From a checkpoint of a small transformer trained on Wikipedia: 6 heads of 64, vocabulary 2048.
Each number is 128 + 24 x the weight over its row's rms, rounded and kept within 0 to 255. Layers, rows and columns count from 0. The size above them is the row's rms in percent of the matrix's.

# layer 2 attention output (transposed), 384x384, rms 0.112, rows 141-191, columns 256-319
size [103 100  98 106  94 102  93 107 101 102 103  95  96  97 105  98  94 102  94 104  95 100 104  97  95 104 102 103  99  97 103 100  99 102 100  95  94  95 100 102 102 103  99 102  97 101 101 102  97  94 105]
[[ 89 146 105 175 143 132 155 178 131 137 117 114 119 135 115 155 124  93 150 168 100  92 144 143 144 134 100  96 124 133 166 118 149 135 105  99 126 169 149 117 108 119 126 121 137 124 179 128 166 161 158 126 121 112 131 149 162  99 105 138 141 115 122 128]
 [150 117 161 152 141 100 151  79  97 124 118 114 119 141 101 160  75  92 117 129 135 161 137 147 153 116 104 106 146  91 176 104 141 141 120 158 134 138 115 133 129 159 109 146 144 157 152 141 122 127 146 124 130 116 115 130 113 140 117 108 114 136 104 101]
 [127  92 160 121 143 165 145 132 178 129 113 126 143  99 128 126 123 134 136 173 176 143 165 126  92 103 168 156 137  96 123 106 143 137 133 121 104 147 136 139  90 113 155 115 123 103 121 129 126  70 117 194 115 119 136 125 103  96  99 116 119 141 109 130]
 [121 113  94 191 150 108 160 182  94 115 123 107  77  96  86 160 119 116 111  96 124 133 154 149  85 102 130  91 118 163 131 159 131 146 142  85 118 155 139 132 123 131 127 112 126 173 143  86 140 112 121 117  88 148 158 131 122 179 103  94 148 116 150 140]
 [110 142 115  89  99 180 159  91 162 133 131 126 136  72 125 132 128 142 152 160 147 147 124 110 114 143 142 163 152 113 127  88  99 140 122 150 122 116 105 153 108 155 156 135 167 121 147  59 101 121 108 128  64 141 123 122 103 105 108 118 142 145 104 120]
 [115 109 116 115 100 154 140 125 119 140 110  94 120 114 133 109 131 118 114 166 138 111  75  85 128 128 120 155 134 147 123 104 107 141 137 103 170 120 142 177  98  94  94 128 112 104 113 128 101 119 166 162  92 173 120 139 164  85 129 123 101 100  90 126]
 [149 174 129 129 143 105  70 128 113 130  87 142 127 175 133 169 157 108 126  84 134 116 141 115 116 149  70 128 108 143 129 163 104 125 131  94 125 104 107 143 160 131 158 106 103 116 124 117 126 121 109 143 139 128 108 156 136 120 122 119 136  95  96 110]
 [ 85 158 134 159 133  94 132 133 121 132 122 124 131 165 122  96 121 131 133  98 128 147 135 111 131 168 156 130 165 122 102 154  92 100  93 150 131 138 118 123 151 132 130 125 143 125 149 108 157 134 153 149 119  74 141 177  97 128  98 107 150 158 102  98]
 [189 176 148 146 145  97 146 175 129  98 178  92 139 134 156 140 113 145 133 154 106 166 109  91 147  99 107 101 114 147 136 147 131 159  99 137  80 147 126 158 131 111  95 124 144 165 120 138 132 151 145 110 140 133 111 128  91 150 155 102 101 159 118 135]
 [175 108 153 135 141 116 137 207 166 156 102 165 115 141 150 130 166 129 124  90 131 132 135 122 123 109 113 161 124 130 134 114  88 158 127 141 118 141 100 157  95 108 147 141 160  96 151 175 150 136  88 137 120 144 106 113 143 136 126  99 121 144 158 119]
 [121  98 110  99 146 124 117 138 109 114 122 108 113 139 135 141 168 151 133 145 121 152 129 142 131 163 109 124  93 127  98 179 121 131 164 149 134  86 141 132  86 111  81 138 105 157 135 121 157 140 107 120 116 139 135 145 158 115  82 152 135 106  74 151]
 [124 142 143 128 138 117 107 141  98 135 138 152 114 162 138 148 139  86 117 146 116 145 135 113 139 101 118  92 126 134 135 132 101 142 175 110  76 139 125 133 126 177 178 143 111 150 135 116  85 139 103 130 115 123 124 123 132 129 106  82 151 135 117 150]
 [152 124 142 126 147 111 114 112 124 131 106 132 133  87 100 139 118 122  80 129 147 112 135 113 133 138 139 141 169 112 170 123 100 139 152 135  90 160 144 136 138 115  94  95 130  95 107 165 100 155 135 165 106 100 101 139 151 107 145 114 119  94 131 132]
 [124 164 133 116 113 170 133 110 138  66 147  98 114 128  83 110 143 136 164  71 148 170 134 149 124 118 135 159 154  90 107 149 155 113 165 110 125  97 150 134  94 127 112 141 122 102 128 131 109 103 165 143 142 129 136 157 130 115 121  87 107  93 118 140]
 [149  79 135  86 168 174  90 121 149 107  82 109 127 158 100 153 157 140 117  82 134 144 135 160 157 140 125 112 171 162 121 158 140 166 117 151 153 131  91 185 138 122 104 122 120 168 120 137 140 136 153 173 119 174 150 135  93 128 117 117 119 146 161 163]
 [119 147 133  96 128 133 183  88 138 129 164 114 118  92 139 155  72 150 142 116 105 139 117 121 136 132 130 135 120 172 141 147 135 166 134 116 138 139 114  99 142 115 127 107 152 104 155 190 133 145 119  92 133  85 117 127 152 149 132 136 110 125 181 168]
 [161 123 111 100 127 120 136  78 113 119 119  84  94 132 139 129 147 150 161 142 131 142 138 130 167 134 135 105 110 147 123 125 146 123 138 131 150  91 130 172 136 128 114 116 116 139 124 114 160 132 117 115 130 120 136  95 116 134 148  89  88 136  81 124]
 [121 150 113 113 117  89 134 144  81 129  76 174 125 184 122 110 127 162  94 135 114 137  88 129 119 131 108 158 139 152 192 132  98 113 128 120 160 139 119 143 132 123  97 167 178 151 100 131 143 136  97 136 144  88 100 128 107 140 142 156 116 146 145 127]
 [ 85 117 167  98 127 119 140 106  71 132  67 144 138 148 119 114 136 143 141 138 118  99 119  89 116 163 107 138 102 165 119 142 111 156 100 131 103 116 124 135  92 109 149 150 169 125 122 151 117 112  97 115 139 134 150 180 148  98  96 130 138 122  98 139]
 [129 124 107 159 151  95 120 116  51  78 119 111 128 149 123 110 140 152 149 113 132  86 174 121 145 150 107 124 121 141 104 145 112 149 150 140 152 147  87 163 113 122 108  96 171 142 100 149 152 157 122 181 158 123 176 134 146 161 126 102 170 129 172 154]
 [150 114 149 138 115 147 121 125 117 166 112 116 101 125 128  97 129  94 104 115  77 102 137 121 150 153 140 166 184 102 112 154 125 138 162 136 122 140  99 110 127 137 158 113 130 114 140 123 134 144 184 147 123 116 115 118 138 155 157 122 141 103 132 141]
 [159 135 142  77 140 117 142 151  95 132 139 126 144 163 119 135 128 151  83  92  84 103 127 148 150 111  78 115 136 152 122 105 165 153 133  79 126  94 105 135 153  46 157 141 153 144 121 104 164 117 157 143 131 125 134 106 159 122 129 117  97 156 121  57]
 [158 140  84 122 126 144  75 144 163  90 109 126 131 125 133  91  73 112 164 108 132  94 106 118 105 102 141 100 108 139 109 183 121 130 177 141 132 148 122 170 142 129 122 125  85 118 147  96  91 151  90 131 146 105 113 136 162 135 117 148 135 142 128 116]
 [116 151  88 135 121 122 141 152 117 159 137 134 134 161 151 127 141 111 143 123 146 132 136 157 133 136  93 120 123 163 123  95 139 132 124 119 119 149  99 129 129 108 155 139 133 155 124 128 145 128  76 130 117  49  84 128 101 125 151 124 177 118 119 134]
 [121 126 135 130  99 130 124 113 110 169  98 137 142 125 107 123 113 130 115 145 143 138 138 158 130 165 112 123 105 151 114 116 150 145 132 126 131 103  50 153 110 127 104 155 106 133 149 150 159 101 120 133 162  94 150 156  81 171 124 116 148  96 107 156]
 [101 106 146 125 116 156 129 133 146 154 129 158  94 103 147 113 146 153 122 138 168 137 130 130 133  84 138 110 151 147 128  96 113  90 122 112 126 106 119 138  91 132 115 167 133 157 138 171 155 158 148 142 134 128 131 153 111  78 127 137 184 117 135  78]
 [ 92 106 136 110  84 127 185  86 150 105 135 151 142 122 101 132 136 117  90 121 131 127 127 126 126 148 123 156 124 126 126 161 107 198 111  73 153 136 133 139  88 110 149 152 114 115 117 109 101 150 164 136 169 130 142 135  84 155 171  90 150  99 116 107]
 [124 125 113 156  94 109  97 142 125 112 108 192  94 145 114 138  88 156  91 119 122 143 111 131 164 142 108 129 107 136 106 151 165 130 118  89 155 133 120 122 173 131 149 119 134 130 127 151 147 138 103 156 148 120 190 175 105 102 122 101 157 115 127 110]
 [135 136 111 130 156 121  79 139  97 155 162 128 134 113 134 137 144 131 150 149 166 103 148 125 137  66 170 133  98 105  88 122 158 188 105  68 163 124 133 105 122 126 117 120 139 105  89 145 161 149 131 104 114 132 127 125 122 143 149 194 119 159 126 133]
 [ 91 142 119 170 133 122 178  82 132 158 156 129 138 156 155 172 111 102 164 120 112 122 117 117 110 133  88 173 138 156 147 170 118 104  91 131  96 163 159 129 101 163 103  71 137 170 136  90 100 144 132  82 128 108 125 130 121 131 165 120 144  88 135  96]
 [156 157  95 147  77 111 105 133 114 119 155 118 150 100 116 106 112 157 116 110 193 149 163 133 104 144 160 130 145 121 148 138 132 179 104 115 126 145 152 120 127 124  89 114  82 106 143 117 103 132 131 140 127 189 110 166 140  81 113 117 137 142 134 119]
 [126 135 119 131 152 154 155 172 140 115 116 134 154 122 117 135 118 123 155 152 112  87  81 158 159 152 142 152 170  80 124 136 151 160  93 152 139 119 191 159 130 112 145 129 128 100 122 111 119  93 162 113 128 121 162 136 126 114 100  90 139 162 131 118]
 [ 73 154 132 109 142 150 129 169 132 113 147 149 134 107 139 133 104 147 150 104  95 135  94 125 117 172 142  94 149  96 106 120 143 106 151 103 118 138 108 140 152 132 132 136 149 110  96 148 141  95 117 122  90  82 106 155 131 153 144 148  95 123  83  82]
 [125 124 113 140 147 164 113 149 132 139 103 167 159 175  94 100 143 105  87  70 100 111 106  90  99 157 110 135  93  90 130 125 157 128 106  93  96 108 143 169  89 112 118 116 158 138 133 171 116 154 119 130  88 149 136 124 137 163 166 164 107 113 146  99]
 [142  97 106 123  88 135 102 141 123 137 124 128 170 133 143 166 121 109 188 134 159 118 120 101 147 156 124 123 142 149  98 166 139 106 161 148 122  97 120 106 171 131  96 144 160 121 122 111 158 137 102 139 116 124  75  98 111 160 186 135 146 101 131 152]
 [126 167 138 115 133 111 131 110 142 144 143 120 134 147 138 126 102 159 151 106  99 106 143 127 152 110  93  77 118  91 108  82 112 133  88 106 112 151 130 144 114 130 136 149 121 125 116 175  93 140 160 154 110 131 154 164 137 109 165 113 144  90 101 132]
 [141 126 108 112 128 133 105 147 108 128 123 102  92 127 118 163 139 125 147 120 175 110 141 119 140 118 127 161 131 169 146 119 145 130 171 135 127 104 111 104 113 170 111 119 122 160 118 105 124 118  98 129  76 126 158  88 114 124 121  98 114 128 134  99]
 [133 110 134 144 115 103 108 161 122 157 110 123 103 121 206 125 112 159  95 142 148 101 130 146 100 118 117 109  90 152 144 131  88 107 108 146 130 153 142 129 146  74 106 144  97 128 170 113  96 130 117 136 120 154 151 121 124 144  97 145 137 134 133 125]
 [144 139 115 141 140 103 108 127 118 133 137 125 103 132 120 111 125 135 137 125 153 136 143 153 164  94 164 147 115 139 114 121 120 116 166 105 106 132 164 134 148 149 147  94 119 116 112 150  79 134 136 108 113 150 106 178 125  42 163 144 146 126 160 135]
 [103 141 136 108 122 120 119  87  91 129 178 104 140 136 107 133  86 122 154 108  83 150 120 161 124 102 125 155 101 125 135 127 123 133 111 140 124 119 133  94 120 112 130  94 106 135 138 131 114 128 124  46 114 134 127 125 176 120 112 102 160  94 118 131]
 [ 87 103 128 112 124 100 149 165 115 107 126  69 166 130 135 103 115 105 123 198 152 156 109 157 127  90 130 112 163 116 127 140  98  83 126 139 168 112 139 106 147 122 136 143 106 123 114 102 108 128 142 161  96 140  92 135 140 134 140 144 112 124 148 102]
 [103 125 124 105 135 177 167  76 112  99 124 100 127 131 117 136 181 116 127 130  81  94 133  93  95 102 159 111 120 167 122 104 145 137 129 137 175 122 131 116 126 101 115 116 116 134 124 109 167 128 162 161 153 115 105 179 152 104  91 103 139  95 102 107]
 [147 138 194 122 183 132 144 127 140 175 144 171 125 134 122 107  72  75  99 133 164 171 138 168 130 105 125 162 149 114 107 128 139 108 148 133  89 102 105 153 114 154 127 155 110 138 158 130 125 135 134  95 154 148 104 123 102  98 112 155 159  83  86 116]
 [ 69 151 115 128 113 168 148  96 148 129 176 139 153 136 120  99  99 121 180 104 135 125 102 101 178 101 127 170 127 103 101 120 123 103 119 143 132 121  89  63 121 127 119 149 133 125 138 142 109 180 157 101 162 137 152  85 121 128 145 134 124 131 106 131]
 [ 87 145 101 147 122 143 103 143 169 126 142 111 149 115 108 158 128 146 112 106 127 160 142 130 147 166 126 172 110 145 120 143 109 104 107 139  79 114  96 140 118 194 130 128 122 164 127 143  93 105 158 134 133  81 115 117 139 104 145 153 123  95 135 103]
 [ 80 121 115 164  88 157 148  95 164 120 139 117 164 107  97 133 149 122 151 127 137 120 150 182 129 134 120 122 148 135 142 121 143  49 137 147 145 130  90 113 120 130 111 131  83  95 130 120 124 137 114 130 123 148 135 118 128  90 110 128 112  79 135 126]
 [128 104 176 137 110 130 130 145 104 105 135 126 133 152  89 148 118 153 103 132 132 125 139 117 137 118 103 114 120  98 102 136 113 139 130 105 121  97 140 127 170 137 109  90 139 113 158 131 133 125 135 129 118 121 100 156 118 181  98  77 143 137 136  76]
 [147 103 110 144 127  95 125 153 129 138 153 102 146 145 112 152 104 121 122 118 124 138 132 111 132 183 100 114 200 148 145 142 117 122 143 122 145 116 143 139 104  26 120 132 131 122 136 134  86 165 137  91  93 199 120 127 123 135 108 119 124 120 143 102]
 [164 118 143 162 106 100  96 165 142  86 155 145 140 144  86 141  94 106 147 105 114 129 112 101 153 145 132 110  97 121 127  94 158 184 154 160  97 135 139 117 153 142 127 177 160 111 108 136 108 142 102 124 141 106  69 140 133 136 114 109 146 123 131  80]
 [105 128 130  95 146 141 119 123 113  80 127 102 126 136 132 124 133 155 133 108 121  96 154 124 101 185 175 149 106 104 141 123 114 108 148 107 133 118 117 129  84  87 151  76 108 173 143 111 135 123  88  85 134 166 131 122 154 120 113 141 132 123 108 154]
 [145 163 129 104 132  73 131 135 142 159 159 140 118 149 149 144 156 101 112 155 146 158 138 166 124 114 140 126  96 113 110  96  68  54 134 136 108 148 133 153  99 111  92 173 111 176 105 134 120 135 143 114 110 141 117  87 144 150 115 147  96 190 112 159]]
# layer 2 attention value, 384x384, rms 0.124, rows 142-191, columns 256-319
size [ 98  97  98  93  98  91 103  96  99  98  91  94  95 108  98  92 102  92  98 100 100  98  94  93 102  99  99  98  91  99  96  93  96  96  94  91  99  96  96  99 100  93  98  96 100  97 100  93  92 102]
[[163  97 114 161 132 147 100 145 139 104 115 121 171 105 149 114  83 173 109 135 150  96 126 126 139 114 124  90 102 153 136 145 155 123  87 117 129  95 121  89 114 117  72 154 167 147 118  94 175 145 121 124 181 162 136 112  90 135 128 115 120 153 167 155]
 [ 76 114 141 119 113  74 155 131 110  81 125 141 121 134 116 106  86 152 137 106 162 131 117 117 126 165 108 149 115 179 158 112 126 121 126 117 124 139 111 146 179 133 177  95 129  99 133 186 140  84  79 102  98 120 118 140 115 110 137 131 119 127  84 148]
 [ 91 129 121 149  84 125 119 126 111 129 133 150 132 134 136  95 148  73 117  95 159 121 155 153 115 118 120 123 168 104 119 184 103 109  99 116 141 126 118 128 111 146  76 130 167 172 112 145 126 134 117 111 107 138 120 132  85  94 165  99 174 154 148  78]
 [122 162 157 173 120 142 176 147  71 131 136 154 121 113 123  96 126 117 126 127 124 102  74  88 129 146 163 105 124 153 115 122 121 159 161 110 125 190 102  86 189 104 135 112 143 145 153 166 132 164 134 120 131 167 108 110 145 149  56 127 108  94 141 110]
 [102 144 117 115 151  72 141  79 134 131 167 102 178 138 163 131 145 173 146 168 135 117 152 116 114 159 169 138 139 135 100 123  93 138 159 139 121  89  88 142 133 134 111 139 166 101 119 105 107 149 140 170 147 116 134 109 197 106 131 146 144 148 157 110]
 [ 99 157 113  89 110 156 146 128 143 130 141 150 113 132 110 141 140 117 113 127 164  83 136 165 149 137 113 138 102 115 150 118 123 128 118 131 126 116 139 128 109 129 104 138 148 172  92 114 102 133  86 115 151 124 160 172 128 155 113 162 171 147 127  76]
 [132 121 127 135 167 138 149 154 117 145 132 115 121 141 127  86 127 140 142 130 111 113 106 127 119 161 157 136 121 104  91  98 103 141 145 135 129 133 103 159 109 134 137  93 151 138 161 132 119 197 130 104 125 127 135  94 134 148 125 141 165 164 130 110]
 [115 157 129 129 136 114  81 163  94  91 165 156 171 146 121 126  98  93 163 133 132  94 117 131 108 122 131 155 123 165 118 146 141 119 146 102 128 134 130 139 138 131  59  84 142 130 115 152 135 126 114 136 110 109 137 114  82  88 160  60 165 137 118 103]
 [105 108  98 137 143 131 128 149  60 142 101 131 141 123  73 132 123 139 130 145 140 102 104 109 103 113 106 141  98 168 102 146 159 121 130 136 130 151 120 125 143 114 166 125 117  53 125 129 129  77 159 137 136 115 124 134 138 159  94 115 122 113 136 118]
 [118 106 128 105  81 135 153 106 130 120 118  86 176 123 129 110  93 150 122  98 136 114 141 111 181 127 139  93 125 114 142 112 105 130 127 142 142 114 122  90 109 111 108 143 119 156 132 120 137 141 162 102 132 130  73 146 135 148 118 141 150 116 162 127]
 [136 165 129 135 164 134  99 123 107  96 145 148  95 144 125 135 115 108 113 129 149 127 117 109 121 131 130 145 109 129 134 126 176 118 111 110 138 110 163 115 117 126 119 117  67  98 134 160 111 183 128 137 138 141  99 123 153 142 149  89 132 166 154 155]
 [162 117 121 159 135 124 112 142 114 115  91 123 133 160 108 109 189 121 151 159 124 117 147 113 152  92 119 151  99 121 140 147 136 109 130  93 139 134  92 133 163 113 120 138 132 112 134  91 170 135 141 147 142 111 149 157 164 133 149 104 106  91 115 201]
 [116 112 112 149 134 132 132 135 149 136 115 102 138 135 120 127  75 143 124  94 103 119 107 167 161 114 124 128 128 105 150 164 118 159 122 190 131 121 137 129 100 103 143 113 155 126 132 139  98 163 144 130 135 106 146 141 126 177  93 154 175 105 186 143]
 [114 120 103  86 166 113 180 116 131 154  99 110 146 125 166 106 112 101 169 130 130  91 151 150 131 128  88 115 129 154 138 121 142 140 167 132 171 135  90 119 135  94 159 122 153 139 157 125  98  86 150 166 144 158 148 117 175 157 179 162 139 129 121 109]
 [134 141 136 107 141 115 116 128 128 111 166 129 105 129 136 137  95 132 140 121 166 126 144 106 175 102 110 147  96 131 123 169 119  98 116 113 148 125 122 135 107 111  99 147 130 119 115 133 115 124 163 115 122 132 115 136 140 102 101 132 122 146  87 134]
 [153 128 127  84 132  76  99 124 135 127 145  90 123 115 129 140 111 119 130 109 124 121 140 134 120  96 125 127 116 111 161 185 145 109 123 158 124 135 147 152 145 132 140 161 152 172 105  95 132 150 122 123 107 156 121 135 149  53 157 132 141  85  79 108]
 [124  76 105 117 123  98 144 134 135 108  85 122 161 159 140 132 138 126 139 119 147 131  93 129 118 148 129 125 158  99 114 166 118 140 126 130 138 124 157 161 150 138 110 158 123 119 179 132 133  96 141 106 138 101 156 144 108 154 176 122 108 135  86 104]
 [ 94 142 178 157 122  95 124 139 154 150 118  91 159 117 116 131 131 135 183 153 100 148  77 109 104 127 132 149 140 136 134 146  87 113 150 121 127 137 126 101 116 111 108 161 127 115 131 132 116 121 116  89 129 121  66 151 114 140 125 147 127 153  83  83]
 [118 117 140 114 133 140 162 132 122 140 129  91 156 130 102 154  99 132 127 165 140 137 162 132 135 100 133 102 157 135 157 154  73 120 102 130 128 137 129 102 119 126 109  92 172 110 126 104  98 148 111  96 149 119 114 112 162 143 139 182 141 108 139 119]
 [113 157 150 114 117 117 143 127 138 187 169 129 112 156  74 136 139 118 139  98 145  88 111  92 123 151 164 125 119 117 101 129 110 148 145 112 111 156 112 152 122 115 114 119 146 110 161 163  98 103 100 149 146 140 104  94 137 150 117 140 134 123 131 112]
 [ 74 139 159  98 146 107 138 118 134 131 153 171 144 130 148  83 139  83 118 116 143 125 153 109 125 152  97 142 141 135 136 133 156 129 111 109 176  97 127  98  90 106 134 102 103 122 139 122 119 161 130 126 163 130 128 148 108 114  99 101 155 128 122 121]
 [132 129 113 184 116 174  69 146 180 136 139 104 114 127 132 134 113 120 137 119 164 157 116  89 118 161 115 134  88 116 113 138 110 155 140 133 151 110 127 156 139 140 109 117 114 148 125 175 136 159 122 152 127 129 154  81 143 103 144 161 126 125 117 131]
 [136 115  91 105 142 140 121 140 117  71 137 134 138 168 138 135 181 124 125 171 147 137 117 141 136 103 122 127 127 145 110 117 146 142 124 137 102 131 130 108  97 124 125 106 119 158 108 142 139 123  83 105 116 147 143 183 126 103 152 100  76 145 147 112]
 [135 135 135  91 120  79 107 169 145 107 109  93 161 128 145 128 205 111 133 130 116 118 126 117 126 136 109 133 177 141 108 144 144 103 107 104 121 110 120 145 147 118 130 154 113  99  97 123  97 162 110  98  93 121 134 142  80  94 113 135 126 111 140 135]
 [122 118  73 135 125 140 150 119 148 169 126 122 120 110 107 106 152 139  91 111 145  87 131 116  84  92 106  99 140 122 113 141 107 159  85 128 132 144  97  85 101 128 138 120 125 117 142 113 104 125  95 155 100 126 154 155 130  89  82 132 125 117 145 138]
 [134 129 129 128 177 106 101 140 117 192 157 150 120 126 119 105 114 118 119 110 127 137 163 119 182 110 132 119 101 145 135 100 107 183 134 106 162 166 113  83 153 109 120 120 167 121 108 152 111 120 130 123 108 159 134 116 139 123 127 100 114 144 166 145]
 [ 89 135 163  93 142 114 116 125 118 134 124 152 134 128 159 106 118 113 132 139 120 152 110 130 101 149 107 181 140 147 118  75 149 134  85 154 160  75 135 110 105 109 110  89  97 144 183 118 133 170 121 125 117  82 158 174 123  82 117 120 189 121 138  98]
 [115 170 130 117 102 139  84 144 115 142  58 157 100 125 146 146 141 117 123 150 126 132 129 117 132 112 147 107 185 120 119  88 126 165  75 109 123 118 136 132 146 109 146 121  97 129 119 102 173 123 102 100 126 109 145  96 124 139 141 133 108 108 123 124]
 [127 128 150 132 134 115 137 111 119 119 138 149 107 130 120 133 119 146 135 118 138 148 111  89 141 150 102 144  83 131 149 185  91 126 132  77 125 135 127 182 114 145 101 128 132 131 131 156  86 142 169 158 116 180 127 122 132 111 143 134  75 120 143 152]
 [144 148 122 119 144 149 114  77  94  98 119 100 148 145  73 131 158 141 151 104 103 170 123 135 167 120 134 133 118 132 154 105  89 148 126  95 138 107 103 127 134  98 123 123 136 139 123 142  85 137 117  85 109 129 105 132 108  96 195 117 192 154  81  92]
 [136 124 137  89 119 132  91 125  82 137 128  83 128 128 118 106 154 115 173 153 140 118  91 123 108 136 145 136 122  85 154 122  95 103 140 124 130  89 107 135 141 115 110  89 111 147  98 134 109 138 146 118 116  65  92  93 141 158 120 134 120 144  82 131]
 [126 118 118 183 137 127 101 112  75 129 148 131 107 122 159 130 192 129 124 162 118 136 110 134 172 146  99 148 152 145 105 125 151 127  82 103 143 169 127 138 112 120 159  80 108 150 154  93 162 175 173 150 155 118 159 111 110 135 114 137 129 107 100 116]
 [ 95 137 105 116  96 120 125  76 110 138 139 131 147 132 139 124 132 130 132 116 164 171 123 103 140 145 103 157 142 111 144 113 133 175 120 140 121  86 121 122  98  88  86 129 100 103 177 119 158 115 153 139  92 149 139 103 150 164 154 162 131 151 138 110]
 [162 158 126 162 123 142 130 128 138 100 123 110 106 103 115 165 157 148 104 142 121 118 126 100 151 125 150 152 108 156 133 113 129 129 102 111  98 138 153 112 155 149 132 139 164 167 156 146 139 147 104 134 107  91 118 115 151 145 125 147 127 115 116 174]
 [108 161 128  83 165 110 117 155 100 172 135 123 145 105 121 163 105 151 137  94 148  96 148 134 132 136 108  90 120 108 139  89 138 145 178 142 125 140 110 124 104 115 163 133 117 137  99 160 142 131 111 120 155 132 155 157 114 126  97 119 105 116 146 134]
 [137 120 142  94 122 163 163 116 129 104 114 139  86 162 103  82 149  85 124 150 171 140 145 117  95 139 103 119 118 140  90 136 136 143 146 121 150 138  87 137 125 138 135 169 124 161  92 150 137  99 105 123 147 199 138 120 101  91 150 146 184 117 121 168]
 [116 162 156 120 132 108  95 109 107 120 119 130 128 152 101 118  57 115 123 129 159 146 170 122 107 130 124  99 137  99 112 105  92 106 135 103 138 136 107 149 126 138 103 149 128 182 158 143 144 170 141 111 166 128 144 153 136 142 142  93 126 103 107 136]
 [120 148 134 130 166 176 139 104 139 123 109 100 132 140 160 123  99 118 113 156 129  73 122 140 178 123 149 131 125 133 157 102 150 129 126 111 131 138 136  95 138 140 165 121 125 189 124 137 110 137  92 128 140 114 121 177 184 102 151 139 123  97 145 113]
 [104 102 114 142 150 194 159 142 146 162 145 162 108 138  86 133 153 143 103  96 111 176  93 127 180 109 113 152 135 106 127 105 120 128 147 137 148 103 134 159 104 140 146 144 106 125 119 156 161 161 134  95 121 151 140 113 110 106 135 168 157 106 101 123]
 [153 100 162 139 106 142  80 116 170 147 136 107 124 166 118 128 122 114 169 137 147 151 101  99  94 114 120 131 142  94 122 164 116 142 169 109  98 130  99 145 168 100 129 110 128 135 148 146  87 151 135 166 111 119  98 123 125 121 160 114 114 140  70 106]
 [ 86 113 151 108 147 101 113  82  79 103 125 129 118 124 119 110 148 149 135 157  92 208 132 154  97 146 175 120 139 145 137 123 132 129 138 165  94 154 124 155 121 127 104 116 139 132 131  80 137 148 119 177 152 141 126 157 105 124  88 137 158 106 157 107]
 [144 140 138 122 127 103 168 141 128 103  92 151 164 113 162 168 127  88 109 174 139 119 166 194 127 164 131 105 133 170  92 101 139 129 120 160 101 175 152 138 134 125 193 141 107 125 150 120  82 137  93 123 122 171 113 149  84 143 118 132  70 121 126 148]
 [138 133 129 116 190 113 138 136 119 143 126 132 175 139 117 133  81 141 145 153 113 128 139 164 102 136 101 129 154 129 122 117 113 117 115 147 134 136 143 165 100 156 100 133 114  99 143 116 144 142 100 115 131 149 168 136 135 136  78 145 128 102 197 157]
 [133 123 133 117 132 148 135 103 143 141 120 140 163 129 145 111 140 119 148 115 125 167 110 179 142 135 110 147 122 118 128 173 122  97 120 140 123 133 145 179  80 133 110 147 119 161 146 157 143 125 119  68  96 129 149 114  91 101 121 137 113 110 141 112]
 [161 109 120 134  84 133 148 133 143 152 107 115 177 142  84 130 108 133 119  79 135 162 155  86 130 129 148  88 126 117 134 127 101 154 113 154 163 162  73 125 121 189  66 143 123 126 106 122 124 149 121 128 114  79 111 134 149  73 130 165 177  93 164  98]
 [145 125 117 132 110 112 108 121 152 138 158 117 145 113 103  76 157 123 123 137 140 141 125  92 152 140 133 105 151 106 136 103  90 153 161 114 157 122 150 162 115 142 127  92 164 204 114 124 157 134 126 133  93  87 118 124 116 191 143 104 160 175 104 105]
 [163 144 154 127 152 110 111 144 133 158 141 179 122 124 130  97 149 144 133  95 147 132 124 122 137 110 131 133 182 183 113 190 114  93 167 114  94 103 138 141 132 122 112 143 139 126 136  75 135  64 118 177 115 135 128  85 117 137 131 113 132 137 113 146]
 [126 120 112 106  87 113 118 126 185 119 137 113 125 144 164 145 121 107  87 132 119 103 127 155 150 140 100 158  93 177 102 116 128 136 121 165  86 127 107 115 138 113 134 130 153 129 145 149 165 137 152  99 162  95 104 133 142 104 121 123 143 180 164 125]
 [158 123 127 177 124 148 156 107  98 125 145 111 127 176 106 101 138 151 111 113  98 120 188 152 121  95 152 114 146 134 101 147 107 117 116 113 115 146 162 143  94 153 126 134  92 144 111  98 127 160  97 131 128 163 127 136 119 169 107 173 151 149  83 120]
 [138  88 150 163 184 117 162 135 143 139  54 110 178 141 112 126 131 102 140 106 130 132 150 146  98 116 129 158 139 118 166 129 142  85 128 126 122 118 124 143 159 134 113 164 111 101 134 112 158 141 129 116 154  65  94 144 105 129 135  90 114 123  82 122]]
# layer 2 attention query, 384x384, rms 0.1, rows 192-193, columns 256-319
size [ 79  82]
[[121 149 142 148 157 152 132 122 153 148 122 123  98 103 150 111 121 106 123 145 133 138 106 181 124 129 137 117 103  69  98 103 146 136 107 164 161 160 125 149 135 118 125 123 100 139 120  87 108 163 134 149 148 110  89 136 110 133 110 128 135 140 129 100]
 [155 123  87 162 121 138 156 124 135 161 116 142 102  90 152 121 122 117 141 113 118 110  77 105 111 142 144 118 167 145 121 145 132 137  95 133 118 136 103 131 120 141 177 140  97 156 119 117 167 134 119 167 150 120 112 146 118 116 133 130 141 123 144  95]]
# layer 2 attention key, 384x384, rms 0.102, rows 192-193, columns 256-319
size [ 78  82]
[[ 91 141 114 107 163 129 104  79 161 127 107 168 114 141 153 105 124 128 139 100 163 182 132 114  95 123 161 114 148 146 128 113 123  79 144 124 147 141  94 107 118 119 159 129 151 151 113 126 108 147  87 111  94 122 127 111  94 102 103 109 180 128 104 121]
 [ 89 141 166 129 123 142 106 130 134  91  92 162 104 143  96 146 167 131 119 179 136 105  95 152 113 124 157 105 109  70 118 159 151 130 125  84 121 120 123 130  71 126 135 122 149 113  77 111 142 134 103  95 103 116 158 108  97 153 125 117 108 136 137 120]]